Each number is 200 + 40 x the weight over the matrix's rms, rounded and kept within 0 to 999. Layers, rows and columns count from 0.

# layer 6 MLP gate, 192x64, rms 0.141, rows 72-88, columns 0-63
108,165,190,169,180,251,230,188,112,211,232,156,247,158,211,132,163,143,143,219,152,219,134,177,239,185,274,238,199,306,302,239,218,190,196,260,217,152,150,189,194,217,210,193,160,182,189,142,185,187,250,214,138,116,154,219,213,151,238,158,248,157,182,214
222,137,199,209,228,169,148,197,170,212,268,205,203,220,140,217,170,179,245,262,216,191,150,267,251,213,165,167,130,154,199,144,162,228,270,137,202,160,227,264,136,205,178,301,149,180,146,227,208,182,244,241,255,181,192,87,301,170,172,235,201,277,180,146
214,199,214,290,176,277,217,227,242,171,198,155,127,269,197,158,146,249,168,232,221,219,250,188,238,157,193,231,184,190,193,225,224,120,223,154,221,264,248,169,246,179,288,228,219,169,191,196,134,165,206,236,256,219,232,215,164,179,223,267,131,175,179,220
230,151,206,171,179,226,171,295,266,225,187,214,231,219,178,151,273,175,242,176,220,210,185,170,191,317,206,194,228,191,173,225,172,187,198,322,174,209,245,181,206,177,267,250,287,260,227,231,150,145,211,168,115,199,222,183,206,277,225,196,181,312,180,157
139,167,206,211,188,265,254,239,166,128,203,183,244,224,150,162,276,173,200,162,188,163,195,169,196,135,246,121,186,181,193,280,167,252,189,147,200,112,165,204,225,216,180,222,159,125,209,247,194,159,145,172,186,141,203,180,217,200,206,251,158,206,163,220
245,174,207,200,234,164,215,170,144,219,260,211,166,255,218,192,210,138,260,179,218,237,176,269,238,171,170,269,164,252,182,249,183,171,278,241,276,171,171,204,193,169,164,140,249,144,184,266,102,247,192,242,129,201,230,255,157,154,206,179,190,222,229,175
201,241,260,161,215,194,191,180,198,232,256,276,148,227,197,179,173,224,249,231,137,200,232,171,173,237,176,157,157,213,145,204,186,207,203,201,177,209,163,257,118,163,132,147,217,220,250,207,159,195,158,99,213,85,140,193,150,212,204,202,150,164,211,189
235,180,236,186,202,218,206,218,206,253,216,185,239,238,192,200,229,215,198,176,220,171,232,230,239,174,207,281,271,191,217,215,155,220,195,168,237,255,140,234,238,256,210,211,286,175,271,121,121,124,170,195,243,266,250,238,239,179,174,107,179,228,219,194
211,210,167,238,271,200,257,216,237,181,156,193,177,227,140,238,255,250,267,81,156,203,195,266,167,189,245,168,200,181,218,223,146,237,226,206,241,174,251,267,221,280,122,163,138,175,224,216,149,187,230,201,208,240,246,199,197,202,172,224,195,150,204,165
220,165,159,237,141,306,283,190,134,172,160,262,113,227,176,177,188,174,219,197,157,180,309,143,127,243,170,192,222,209,223,206,232,197,155,258,249,194,201,211,187,187,271,188,172,183,200,267,193,136,244,211,205,206,251,219,194,250,219,248,232,194,242,162
283,172,202,221,166,185,217,242,262,201,173,276,189,161,201,227,198,198,256,242,172,159,167,168,173,221,188,138,203,250,177,222,236,213,236,202,214,151,174,200,238,225,237,225,226,178,151,182,191,135,215,187,259,244,232,166,154,244,184,246,91,308,197,113
204,157,196,235,246,175,179,176,171,139,165,176,198,185,205,157,205,191,204,171,185,181,249,225,224,208,207,238,214,192,246,266,133,205,199,231,229,183,219,188,182,193,203,216,142,215,193,232,169,199,215,311,207,179,238,150,226,157,178,149,203,178,268,202
177,210,248,255,234,141,153,262,205,232,267,227,216,187,239,263,194,325,272,221,177,189,167,199,204,164,203,149,235,203,276,205,190,211,153,193,245,260,242,263,213,237,179,182,186,170,187,244,202,241,153,192,153,276,103,105,245,194,184,157,189,231,194,241
180,199,217,202,193,196,175,169,124,203,217,189,138,216,168,148,225,197,260,230,130,184,212,124,211,190,181,182,127,188,307,163,239,153,186,183,127,133,232,142,172,203,220,248,183,202,171,199,209,165,164,183,226,192,176,127,217,212,253,187,220,160,142,192
119,172,202,151,244,120,183,198,178,167,108,240,199,179,194,240,156,208,241,140,202,226,159,177,191,204,197,188,232,214,226,273,162,277,211,219,250,207,260,244,153,250,203,132,120,218,235,161,173,257,211,277,128,253,147,209,116,179,148,181,163,271,191,229
217,263,205,161,253,219,164,233,169,183,184,235,201,151,201,188,224,205,297,171,113,150,191,205,307,189,257,175,105,236,125,244,189,218,270,194,153,169,168,256,131,178,180,215,224,264,197,276,155,192,232,231,225,178,226,177,180,284,254,162,190,173,271,211
218,168,223,192,145,182,178,222,284,292,182,220,194,188,218,153,198,189,234,233,161,221,161,206,168,233,207,145,182,242,196,225,146,183,197,166,169,216,238,168,250,252,206,223,253,243,164,232,174,175,200,185,263,235,141,246,226,271,123,221,234,205,230,153
# layer 6 MLP up, 192x64, rms 0.134, rows 72-88, columns 0-63
186,211,195,237,196,244,242,187,262,235,179,164,187,271,180,255,211,171,128,199,287,202,212,217,248,192,202,214,167,148,160,230,234,251,184,146,133,252,201,245,198,205,241,174,173,160,264,249,234,196,128,148,167,185,238,297,217,182,189,238,124,190,200,238
204,222,144,215,247,201,213,143,217,155,229,183,169,289,95,191,132,166,142,261,221,181,220,250,305,218,195,174,184,89,226,155,130,179,200,294,247,178,227,245,187,178,262,192,192,201,271,197,235,211,221,193,151,189,213,207,194,190,177,181,265,277,261,191
207,230,166,156,277,218,153,171,267,264,111,226,206,187,199,279,200,254,269,243,112,257,216,103,184,234,141,163,171,224,175,190,248,228,118,116,129,220,187,327,242,202,211,269,188,251,212,234,255,177,185,245,161,269,195,219,162,234,115,157,246,193,226,163
175,200,205,230,167,216,142,296,243,208,250,144,220,261,210,224,209,203,198,186,321,157,176,246,159,219,195,258,192,196,235,233,244,136,191,221,253,162,136,181,267,196,242,281,186,208,253,117,227,69,155,218,167,200,169,209,165,258,264,234,202,142,203,230
150,235,201,185,119,219,221,265,201,176,244,151,163,198,153,213,243,250,203,227,326,170,207,269,203,193,231,246,214,254,194,113,251,176,207,158,178,284,217,257,189,208,169,240,169,206,197,141,258,190,224,185,220,184,216,166,193,234,255,304,146,197,183,184
320,196,217,208,238,141,192,210,205,205,178,226,174,240,200,210,183,176,199,256,255,131,121,232,224,194,213,260,126,174,262,218,172,189,171,274,214,165,248,152,190,198,166,150,221,146,150,239,200,173,161,226,171,267,189,244,240,180,137,157,214,183,259,274
189,244,223,231,233,206,237,206,241,234,235,273,167,224,166,199,153,204,191,211,202,210,164,222,211,146,214,212,299,192,198,180,157,210,178,192,258,163,196,231,200,114,175,179,191,217,194,218,195,273,163,197,219,173,150,183,178,109,221,135,189,177,173,282
247,167,231,203,196,153,172,242,191,144,267,199,167,205,175,236,188,143,223,142,241,242,192,232,241,214,208,209,257,243,197,194,246,219,247,242,287,185,159,243,275,193,177,164,202,163,231,66,152,177,210,279,205,207,239,257,236,170,145,178,233,181,176,216
205,171,173,193,199,188,273,181,203,147,228,242,212,224,158,177,218,169,203,106,158,232,275,244,171,243,215,184,116,196,221,194,206,199,199,257,243,197,202,138,165,228,264,129,164,174,133,189,256,232,238,139,196,142,174,250,168,283,174,221,175,234,170,140
218,222,187,192,239,173,152,160,246,199,210,199,186,224,180,266,237,185,233,192,267,159,201,233,212,200,164,153,174,234,192,251,261,204,224,165,175,207,199,124,227,265,207,194,157,175,221,200,172,238,161,246,224,225,161,264,145,165,185,202,198,140,260,249
120,186,186,232,161,131,163,231,224,198,120,175,319,175,164,216,224,280,242,237,215,230,174,181,201,162,317,262,178,221,179,270,235,146,182,190,226,238,124,198,224,224,172,204,238,182,275,204,194,147,185,181,197,113,289,171,198,208,126,306,185,170,238,194
235,212,192,187,189,223,170,217,145,129,270,172,246,114,180,225,171,172,215,195,253,211,255,166,225,191,168,230,212,249,204,263,238,222,167,232,197,229,233,280,212,161,193,173,141,183,209,191,218,181,234,205,173,141,277,170,241,192,204,138,171,155,204,205
198,164,143,208,180,234,219,108,229,177,203,200,154,183,136,246,227,184,146,207,284,164,255,178,191,219,166,169,221,213,220,255,184,226,235,203,95,198,177,121,201,164,222,251,193,237,221,263,189,188,169,227,169,191,240,203,163,191,226,122,245,190,194,253
221,246,175,161,226,207,95,148,234,216,215,194,209,126,273,238,154,293,205,172,224,167,266,165,184,219,153,146,210,223,177,195,205,254,176,114,237,282,207,286,183,159,150,201,222,237,188,165,184,222,150,276,228,201,172,211,214,242,122,226,133,202,247,218
240,239,218,182,189,181,145,222,185,138,163,235,193,207,229,217,205,201,203,186,235,165,216,188,184,212,244,175,244,151,214,154,136,222,198,211,280,204,228,217,225,248,154,197,159,229,296,200,150,211,169,239,181,233,242,179,204,216,159,178,170,165,194,179
196,187,200,275,162,219,185,205,242,207,207,233,106,230,231,221,167,146,190,156,196,212,225,248,223,204,244,198,238,247,199,234,147,189,187,262,236,202,279,172,114,190,166,186,214,248,215,254,207,208,261,234,69,186,166,248,195,267,209,239,225,136,203,224
164,231,173,166,214,171,175,176,217,214,132,147,185,174,195,187,164,164,232,230,261,185,199,118,224,223,226,227,202,206,251,192,203,218,232,204,214,211,129,188,149,216,274,153,228,271,217,190,167,193,212,163,233,110,202,218,206,151,226,230,129,136,189,197
# layer 6 MLP down (transposed), 192x64, rms 0.235, rows 72-88, columns 0-63
270,254,209,107,141,207,222,255,185,225,262,195,219,204,230,124,192,126,159,219,259,202,205,188,188,207,265,231,174,211,243,235,318,182,217,155,206,206,202,208,189,157,260,162,206,206,204,172,178,171,185,218,155,208,182,221,141,159,281,237,205,158,160,198
242,257,171,196,203,190,250,152,207,181,201,183,219,202,147,178,141,188,200,206,219,183,150,280,209,208,175,266,224,245,207,203,116,233,229,328,204,196,213,168,194,122,257,151,215,234,226,221,327,261,241,194,157,148,205,239,191,176,142,183,220,197,181,248
169,253,143,154,259,199,145,209,165,216,176,230,249,239,225,300,215,279,210,186,89,163,224,83,153,229,149,182,160,168,269,239,216,206,176,164,130,227,244,284,306,168,259,264,228,268,185,169,201,185,212,222,262,190,178,174,158,199,191,151,267,172,255,137
274,172,190,235,159,234,140,208,208,149,231,167,176,193,253,171,124,259,181,251,222,109,123,149,146,181,193,230,257,267,217,219,288,269,180,206,193,221,142,230,244,219,217,307,180,194,227,148,262,124,169,207,194,148,145,226,201,150,138,208,244,179,211,208
170,190,115,184,167,206,135,240,270,181,205,233,96,182,183,245,231,230,200,166,259,162,265,219,196,153,231,180,146,261,148,255,206,199,187,248,223,263,118,226,217,136,121,229,233,241,164,158,206,226,185,202,207,195,192,258,212,239,215,178,177,245,187,272
176,160,192,235,179,210,148,181,263,189,215,181,231,152,147,195,170,263,187,242,287,145,98,211,153,272,135,188,216,181,181,197,202,267,148,213,192,224,147,236,249,183,244,212,124,190,223,209,173,142,205,261,184,201,283,119,176,191,260,161,233,145,173,194
188,107,174,250,161,163,143,223,224,185,142,209,257,206,230,213,283,161,163,168,255,169,157,253,216,205,230,173,229,170,203,218,206,291,155,230,261,227,223,189,224,165,244,206,177,228,263,194,242,260,251,218,210,183,149,249,195,148,166,214,238,194,163,186
221,176,233,268,202,183,248,153,186,150,275,222,206,113,168,175,172,224,139,182,139,163,168,165,236,236,169,154,205,256,139,153,237,188,180,234,228,162,175,250,244,184,254,245,208,182,195,132,267,228,185,249,117,186,261,215,207,219,129,217,222,200,126,184
215,205,197,155,189,272,151,168,226,284,151,239,175,148,222,208,188,167,137,249,203,163,123,256,239,261,240,226,204,231,160,178,237,212,155,167,222,144,152,170,181,185,195,155,225,193,172,251,178,212,159,228,185,127,194,169,195,133,227,253,240,280,234,226
169,212,213,219,173,261,214,131,253,150,134,235,171,222,192,210,251,208,155,157,207,146,269,179,229,164,238,137,234,228,248,211,208,177,279,160,180,180,256,157,181,238,247,124,207,156,139,220,212,187,228,223,157,180,208,232,140,214,190,184,201,188,243,161
197,233,190,241,184,169,156,242,155,227,227,223,221,176,142,225,189,308,224,190,238,220,203,181,171,179,219,244,292,236,208,217,226,203,153,186,177,246,115,204,222,278,161,170,232,154,253,227,215,174,190,132,167,132,238,220,266,258,225,273,241,90,187,301
188,158,162,224,164,223,198,248,214,188,254,167,203,153,191,205,159,138,233,235,195,214,199,195,175,210,192,218,227,198,223,188,232,233,219,203,193,238,294,233,241,185,184,215,231,201,225,278,248,187,289,156,183,185,281,198,208,187,167,180,242,201,246,206
204,212,201,182,187,148,177,238,217,241,223,203,242,127,169,214,182,237,217,254,176,153,197,200,195,195,269,129,196,182,305,216,246,214,220,133,182,263,224,213,96,143,165,196,179,143,277,209,189,152,153,175,189,124,244,143,214,195,180,138,174,194,200,257
234,239,223,110,244,186,121,178,204,196,243,208,183,132,229,212,143,260,192,163,168,98,250,179,211,222,156,155,203,218,286,159,166,153,209,152,203,199,194,264,197,201,200,239,238,210,93,152,115,206,172,192,230,246,236,120,182,196,191,154,180,176,271,183
262,177,250,282,174,288,200,187,215,167,266,214,201,208,232,155,220,225,158,213,227,259,242,251,209,213,139,251,166,201,180,100,188,117,160,224,169,190,143,184,268,105,194,249,265,203,144,198,198,154,204,157,264,126,175,224,260,220,206,230,198,139,187,134
279,214,256,328,164,197,225,250,200,201,282,257,216,189,257,191,211,153,155,215,181,166,191,288,184,211,186,202,218,186,144,141,215,267,183,209,216,253,237,191,208,208,270,192,205,227,284,174,255,150,235,249,178,198,251,178,192,237,162,210,219,145,193,115
180,201,249,183,195,162,168,142,159,246,214,247,130,171,196,189,210,266,260,231,188,180,180,229,210,246,203,216,211,171,192,182,191,196,166,198,244,237,180,204,265,211,196,215,247,198,177,241,217,181,197,205,210,142,116,222,168,252,116,218,233,155,232,104